config = dict(
    num_attention_heads=2,
    num_key_value_heads=2,
    norm_place='peri',
    norm_eps=1e-05,
    rope_theta=10000.0,
    attn_scale=0.177,
    init='normal',
    init_std_up=0.0551,
    optimizer='soap_variant',
    weight_decay=0.032,
    warmup_steps=200,
    decay_fraction=0.859,
    decay_shape='linear',
    batch_tokens=32768,
    max_steps=3229,
)
Each number is 128 + 24 x the weight over its row's rms, rounded and kept within 0 to 255. Layers, rows and columns count from 0. Numbers have three digits each. The size before them is the row's rms in percent of the matrix's.

# layer 6 attention query, 64x64, rms 0.217, rows 0-31, columns 0-63
089:128125178122144115127150137141116145136132083145156143130118167168146156135135065138154133107099118106145094144090149116174167068127135148156144126086153132100139133132122118135150150113117098
083:139099093103157171180087138157126168144165113122133104104149115141122123128123115102134114180136131137143133129108099138106122117145161182147125109170136113150152125079166103129161117153127128
094:124136098162138113122111135125147116128143153137147157141158091090163129105126192138171139119167163144112146089155103174087135183105128147118109148110146136139125149142115150129144117121089146
084:160146163154115112123100139118116092126157170113075122139088142102153122087139123137160107138080148116125084140138112144118145137150096080160135173081132120112140122155111146135157127112114128
087:123149119162109102116164108127100186147124144132132140129157132112098098106165166111100170137128115125188114183104179126144110140157144116109113114109142094166130110101119132121126110147132145
083:148121147110101138143108092161124147075131164133124108150109103148106127147114069132098084131128088148110111118151151115120145093152125121137143118124104108177124139174085128149104143105118170
089:103160097139128140169114141121105092152166070154174126115142117143104103138120137129149143078140180116121146088083119128142137123140141124123101149143132155129142114130124146072104147121087132
082:144152113153140129131124118138094137106106135158077170173160131099152114114137169151117104167153134095128144161164146146118109150105116131156073122131157099153091131099102121152129118111156146
098:148091114109128126133129089102090157150124140093124107171123100115114131097125168144115138113146119167101107103124122144124121170119122105116084165103131118158109142108142169178096120103105083
090:116160162109111131119144144124174130150161133119125144088128157126141116116174118157134184133110140135149158180107132131116149143146164108101121157139097135103168148142153149122134201122119126
076:105110176106092113084099137127144133114139153155119113136129130143140132085147139121116097185109090119093119118123145110126154142142127119107169129104123095097114153197140144141173126143097116
099:140121155130114119093124189138148100095123123112114134110123166135123120145108095129121163105123131139162141112128117112113144090150139164126216082136113130091126159144118105125145098161153139
107:137128132161133111091141163132130103126111144124130155127119156115138114109137089154154151152123151142170122158145128146109142087143117160159194120116164145100150114185112126094146120173142165
095:146134108169129121144081155141118144131109134172106079152135115081122153106125140146131087120113123110102129147169140095160144147136100147155156147136175119150137090182133136152150132099139108
102:148112156142113118142133137098151101071160141152131113139082103130164088108138118133120141127147092114108112135162139132141130124087099178145163125093116133131107150154092081118095111112125170
101:155136139130141144147138102094140069158135095120169109125145138136133073132155178124082132100133082108110132118120088136134122150141146150092133114136119151120123132187118109098111151151162130
107:121129130106130077111104178138161100120122141123149092093121147099125086130127138141136153112138098109151083164150122092098106113127141118105185134137123102099139132137121055108115109125129117
104:156158121152180131140119085142102115105164151093112168087114156118136128123095110147157093165111137160162131120086121144122094110184142138152122140153113093139132143165155133134130125131130136
111:156092130111126102092127130116092127119072104144085146138194105131116117148139129105152105095134160129119137070121098139120145121119144119090141061120127131143148135124115134102170130118130110
101:160112095157105094107115084111126135185168099147158145111135132140172121124148124140144167118140144153088123114119094150130116135137096137114137155120177131173157142103154148090135123127126093
097:140102138112163155111120124143121137142194107127144112123153125101064135130138129096121141134142130174166147080122154151148130120150139149131128154162087150082153160123145112143131141107176132
089:165154156157129111149108167135154122096122103117121102137122167151149109153127102157095072157165136114106164105104116090149134130139110122151171125135153100124114080142151140103153128093118138
097:111143122057157118126089133130123128141134158098119116139148135087114093124115109092141149141103134143101159109130096135084120130128133128127140140151115149113112177153119136131212138114109092
098:100141151117112107136116139144077115105173136111133114132149156141140125159144152176114131167168142132100133113155109126113123137117074096104138170093173161136119081125179130121136132119108122
112:123102130076174172107115115152117135116109171100121141093114133116125142094152077133116076118124085129112105155170159136114121119128115101129094084110128114111110107138130153116143121085128109
089:178145126095140115091139129136149124135140087081128144120143109123138117129109122150112137110148132139121128131099152101185187106115170135125098133117081167125133162095089153099146133107095116
086:123139135087145113151118144123126106152127137129130138116093110123136156096136117165143110120126181111110145117092152097149096066125133161149158173071135119149163122150158142111128160100112092
110:143154099138142140102143129082157115127119109160136123191174147094139122102169132159117132062117147132148132107096129125150114110134148112106173129120083150126126120149092135144128093112154140
111:083168152139126127092144095167131160110111101121149095124128134143069176138127117095123114125130109139136133124128138120165079118080133152093166113130143133138100108118136113098120103141179129
088:164112141071085154120107100134135103142098116156136119163133154111098124134151147142101140167151138155098115145095102096124115143108166135133111134168093112153132105130108100145150109147124071
102:147128124143129161094137174129100108116106139124113120125143113137121083132121113123118110115109155106155100086062116092124194172091115094090159147110133130118138102089122127123121125127152139
105:120121102142132141132103141148116148076091127152080129058172131109123171140131127149125123139135151129136139148121073088140098102119109156148089085123117138127116143154159135110144149161127120
# layer 6 attention key, 64x64, rms 0.237, rows 0-31, columns 0-63
072:110116142079173125117140112131133131168110135116142116136129157086099123116158078124154162147147147123129115122095156130126081104139095140100138120132103150134160191138122175120079134112145137
081:105126166107138122155132123105109143107158115093115160145077127155134133096132090099123116113120096141118069126128143116142123153157125111123156144125095141090142166173115180151157112098143100
085:167141069152093131105114125137142138140123112147161118139147086133130118142101174137126125111159122114096190147151141112134125129122161122122148118150113148160079088106121146133071147146108107
064:119106123114159185156150136135130162157129125124113153124143139094090135131152139154101126113156143140135132106107145181130120146073163124106115142096127118144121068119183112126135168135094114
074:166109124149118106129114112152122140118131130141099110113157146108149158153170148154142134123135105126129103133157101145111151142058128168058130136140163125089142125088170150136097139119123152
087:107135150132102105140181115129119132112107126128142132171113154072121095099154104123140140146160155116157122148130133111087132089172082111169075133131137124092135137117149123150136159166125141
108:154095113138098152144120157143163165114118145147146106114092088139101150140081146117108130112121103124105152139114149122140136165102172121062108105113109163160113124105150136142101119105138085
069:130141129149116130180144131126096138121154122145151089112110150136147166164162126149172128153144125143098156121107128100175118117093124135115122107136184131136153086122173179114132142144110164
078:151126070156157150142113100173164095138104169084122141132144147175153088124091139137132131114158130122099159122143174124147110127141167175120146123133153118113136127130129113109105150158134139
076:124138131178121145137094139151165112109159129143085141121143129191149176147135076123110156090129179158154107105102150104119097112133140134112137152104130148146132150161097144125133124110140118
080:100126124120119103102076123148115116121164128172123109129145148157163130112143068115137112130134148125123121087065153122144113123163113146156112175107135085144109110140168114120137157103119101
087:123093139156119132147139111124129201133121119144089106132144091118162135165104146163123106131128153185176063125146123122126137127137123088153127129151115108126140140137110109124119108083124094
087:104176137141086117122176172129117100187125170120123148122128155134190143115158125160114137145108151116136098120127145155122139093138066133143137120121151135123132150152110129155166141127129130
100:153162094154103140129124103121108159133127123144120146140158100093136131088106139128116111174136169127115174128134152133122166133176116121156138113167136072147176113151137127113176148155121122
089:167125158101141136127122116154144092161123148133113118200142080126156105110115100152159096127154128143170139112131148176155132095140159138147117120105159126146117155111120136159118106085118103
099:186098140119123120135148136105100107133108092091145138145131151133101118131080133134112105146092102157149198138140132141125123178137159131138156125144143165149187134114151132124145149143119099
108:121168124145185113134181148129154108119126101126132148135122126141149132112147173138112160092174145114143121176142130103116115151116160120151160139151114109092137111130107109057104128144106140
094:147118111124098137139094142169110100116171167094111166116097139122133120131120128150127139157114098141095120085121080131127130088156106141140167143126118121110081127178135086134143149157096106
096:134103174140129150126132088131080158121141127142085164127144123099143136103130130135127128119098171128123152140185088161100167114142077117153146096146150141184135121126141117127148114131140154
089:114142167119120142084103108098124121149162141128117166078120127161166123149103126126125105148129123140119084076122097118059128137142103133106142170109137128145130161113140143102116155104099098
092:109111151137167128114124147130155163117152111108137113115096148098116126138135115086082193109081130141160101109129166109148100123146112151147111169116090105080148144098137124130113160126134128
093:133138124158147114129133123124137104102110126122142106094134175161129083112124139129087130126149069160067146077136124126082136105077113140129111124144121089131125126117134138118157112107080153
094:127150152079123151169142102113130166120133143133102133132091096094144142165115131135112137116098143107126173124116107148143135144148129081140153164138128143129092167153102084166148125108076145
100:150112139139126119177129135177101102121188107115167113105126128115146153135142151121149107158102147121080175125176123114126142069120088121131126132161141146135120129126155134106140143110086112
108:158144113121107151108124151144142156131115163125175127128171135140134125103090195101101117119119140135114136155161075140129136156192127134111126117146125170139117109109104092122131157094106133
085:127127130085134133157139127169136154085154129140111121147084128138146115109104123150146128102153109168114089125135141109146108135130139190127148142112144180157131164185080152129102119145127149
090:090134121129121146141110152154110110112121148144093142139111126145153139080112133126128106123179117127107132170141140110125098097138119140146175200096112153151129154125132087122137184095096115
107:144116085104173124087095119124133127134104162147136136182117094086135088107148107120115147078116134139171130132138144137108098122112124128121134158132163140126165134125191120128123135134169161
097:131148128127117126113121095129113154131123119137131099105160188152109131149168152070121137178132150151115127124144149099135103069109133155098128102133107128125105112133159110156113064120157124
092:128090137123120127173141122097164135124102140143155126135149160052107141153154139175132131145135146129129131144147117088158106153102129157129164138118175077172131092107126118127114138143133134
095:151131135124148173144133125160086134104095159141109124092161135179143112126143090116131155146087106130121115131161148130157138150083136080078098119159155117136127119106132148101115131144171142
091:079167124082132105102112146145081114110105150149143129130124171150160129143123118115142120136109112156144095116130112090126151070145115141172126121096114081143138108140144124139171095105103114
# layer 6 attention value, 64x64, rms 0.244, rows 0-17, columns 0-63
099:121149131159142179130097138147128164146169119157152118115177176140113111136151140128084151137128143094120136109094135138143143080116082158141101132120132127074120131124165137115138122125161090
082:099157106119120118164144139109159132126121137134112171120157142107092120149114126195138099178161138106137114161098092144107144122135119180136104110181122142124135143136079135112150118105124107
081:155150154119139140103153157124119134116097114170122144098117102096135072172093087152143151156128134111094124125101171148117146076095145142132120142144109133117127095136145114143113152082153104
103:119135177111120151117077127139147144132119130142107118110099161173122140128176096108119132104114132135115123095150144140106113118079139183115122137112131148067116152136103077135135126124159170
083:137122151141173114110136100117087140144095125143134105164163119119120133132093065112126117175111151086128132085121155163083088124126125103152120135157169096120113132151136108135130104141157139
097:136114090126130134129173147147132131152166128103132105083169166104153105135115172147117179163122113150110170145129103109143130129100126171119127129166123133133113132120064103123120167116115147
094:151169118123135141077073115145145112144099140118121101167151104112137153119161109100127117110138153121147118120109160089158114126119147171111146155111124117060135143104145147144101080135148129
091:140126126137157104087146138121186114087122132092124132098116119141149093153133112109177129084160118116156140113107130117123113130098135139132167113114097176130163132158074123123136146147079128
107:135174134150167130136094133146134145116088083150145153148137106133111113131104125112158127188137143080151143093143131139141172142097111130119115119105177115100143162136171097139108101106142122
100:156138124106126144163122160173121148137104127122120095104112123149130092145159124109104108099107123094156112112122155093148169134149109103164164104107100135170092129143141126190087139108126144
092:129150185119118139115145142136159119146124141141150088095121100063143119116097148140083147127134095126085174133105147145126139176137120144147138136116107107117169141115084125162127115119155157
101:124184130142153120106146101064116132113122113101130144122168145143102107106117150166120154164120151134130156126160080145132131147133149172122112107184145110118160135091128130124115133104087119
078:093168155164123143120119093122139117137129152112143127120125141149132161082094092133124102152121148149164154158096142151136117100087131113148145146082111103095120173133161093158126165161115121
100:091116144107110101115091114127121102143149119130146140088095080077109136114127128144109197143105128152143124140100087142141095126127158142116119107119115080081153115132127158126121137171128149
105:150154146157116143165094115137139128153126138113098111107130127111090121174135105123080129165107148142135125058145164138171123104130078138136104162140142092091138136121152111162125145114138142
090:146119110132103131140098114124118125148159123155166120149172137074117192131133135073112110144152126150134119130133092088161096126126119170147145096138141145117123171108125156113099104110126167
092:119116158124124120111085143104124099131152122147151110120085113116105104135150114140127141126138126180126116076135117085116175122099169173106151131111145136094176125124128128141133113150150194
093:126123133101124141106184117117142122159161135105120144114112123110156138101111123107140120124160123131166101119096170114150101080084127119130130151096075126101143092160137136100079133102170138
# layer 6 attention output (transposed), 64x64, rms 0.217, rows 0-17, columns 0-63
107:146143133147102094095128137128163073128112133111106165113106106152174110101125121126157130131143146100144118166092111100116110108153145148108138165135099110101149107192118120085146100139118151
093:131136093138128151113119118115107116115152115140120127098144093114182163101120151122130127107112132164139174098131126126086134133148140138119160167077111163136160155134193115134067142127135122
091:124136125118159121120111141138136139088146159129126130126141150169098131085116167130092091097131144159133137158127135123112158133186104121158146127111122090177157136167088151108070118145135138
105:153117132168123121158114151139154113104105125096090141112123123143116123091121142172145155173192123120153159166136132146159090129122116105113139119084145071133123109105152103114124109125102151
095:113157156109119172127178190130163163157133161102149130125092122182135143127138119143125142108148127162131118140128143114164172117134156149159128129109134135148103180096144143139144137109135095
094:120134087143132126129087129097133123126090161167146155123143099137123171156168154125150147120114105137144119153157103133134110106190130174148176159127107134147098078134139121116150128144147102
087:128124175148143133152137107137103098136102155126126154128114155112125079148096081171141128125156156122100158126100092143117121123128102082122126077127119070154147109129148107110122159145109098
093:119097077171104143125109089134119126142117132146121136132118176110120140071152137168109141130127072131123160133143104147096150170144120121143106152136150120162086118111123085145107116162105131
107:111099164123120092145111134129140101149142168102157119165133125157104121138131093134079124139157141108111159182082108127104131117164124126177131108088144108074141146157152126153126114119128136
105:170124123152130138145118140098147109173134124130146111131149157110104112159172155089113141087200135153104138088114160114137124113138147120114103117138167116156133092143103134108132080154121148
100:141143116146150131145084122132099143132095127140105147163146164172111129103160106115149137117099145152149109169105119159125124100128155130158127108090180132150118120156103118080111097089148089
106:091074113105077117143124136160116169129156175131120145112145097120158200130107152136120158135125149167155144136121116127128113112104143111151103168133114145094146145138133120124144140149168107
095:144105179116096140108129115163119129117118146119084146132098140114141145114141149139101094156166166116104095114142093125156088136112120128140085109077118141145131083126147121174161106103121101
097:096138128152162077146118101120109142125101181133097096132109147102157137095121128139158132110132205114118080138173124112124103119131102109116148155100150135149121139125135157140129134103168124
109:128125153136133110102180153135139124137114103098131121115139118163132141139154164130108137171167165122103134182092104104083112103133123115107142100116150115096111091102113158085150147099118094
097:153156157146142143156145091134094134169143112116134082131124133165143110142139095134150155142081158125123190081115121089148133090147126134126170147155116104091115106154130130135162133121137116
097:113156140133143133143152093145128134109130124090124108161081154088111148162138141137155146141154128116155156191140115147106145109124063103124150127090143096126116120124131105100096117122077149
111:137169131136176114093087141136135133112079170130098154097132179137119122126141142143113097128127141127118166108147118157113160168157102096130126101144112130164147121131123147172172158149108126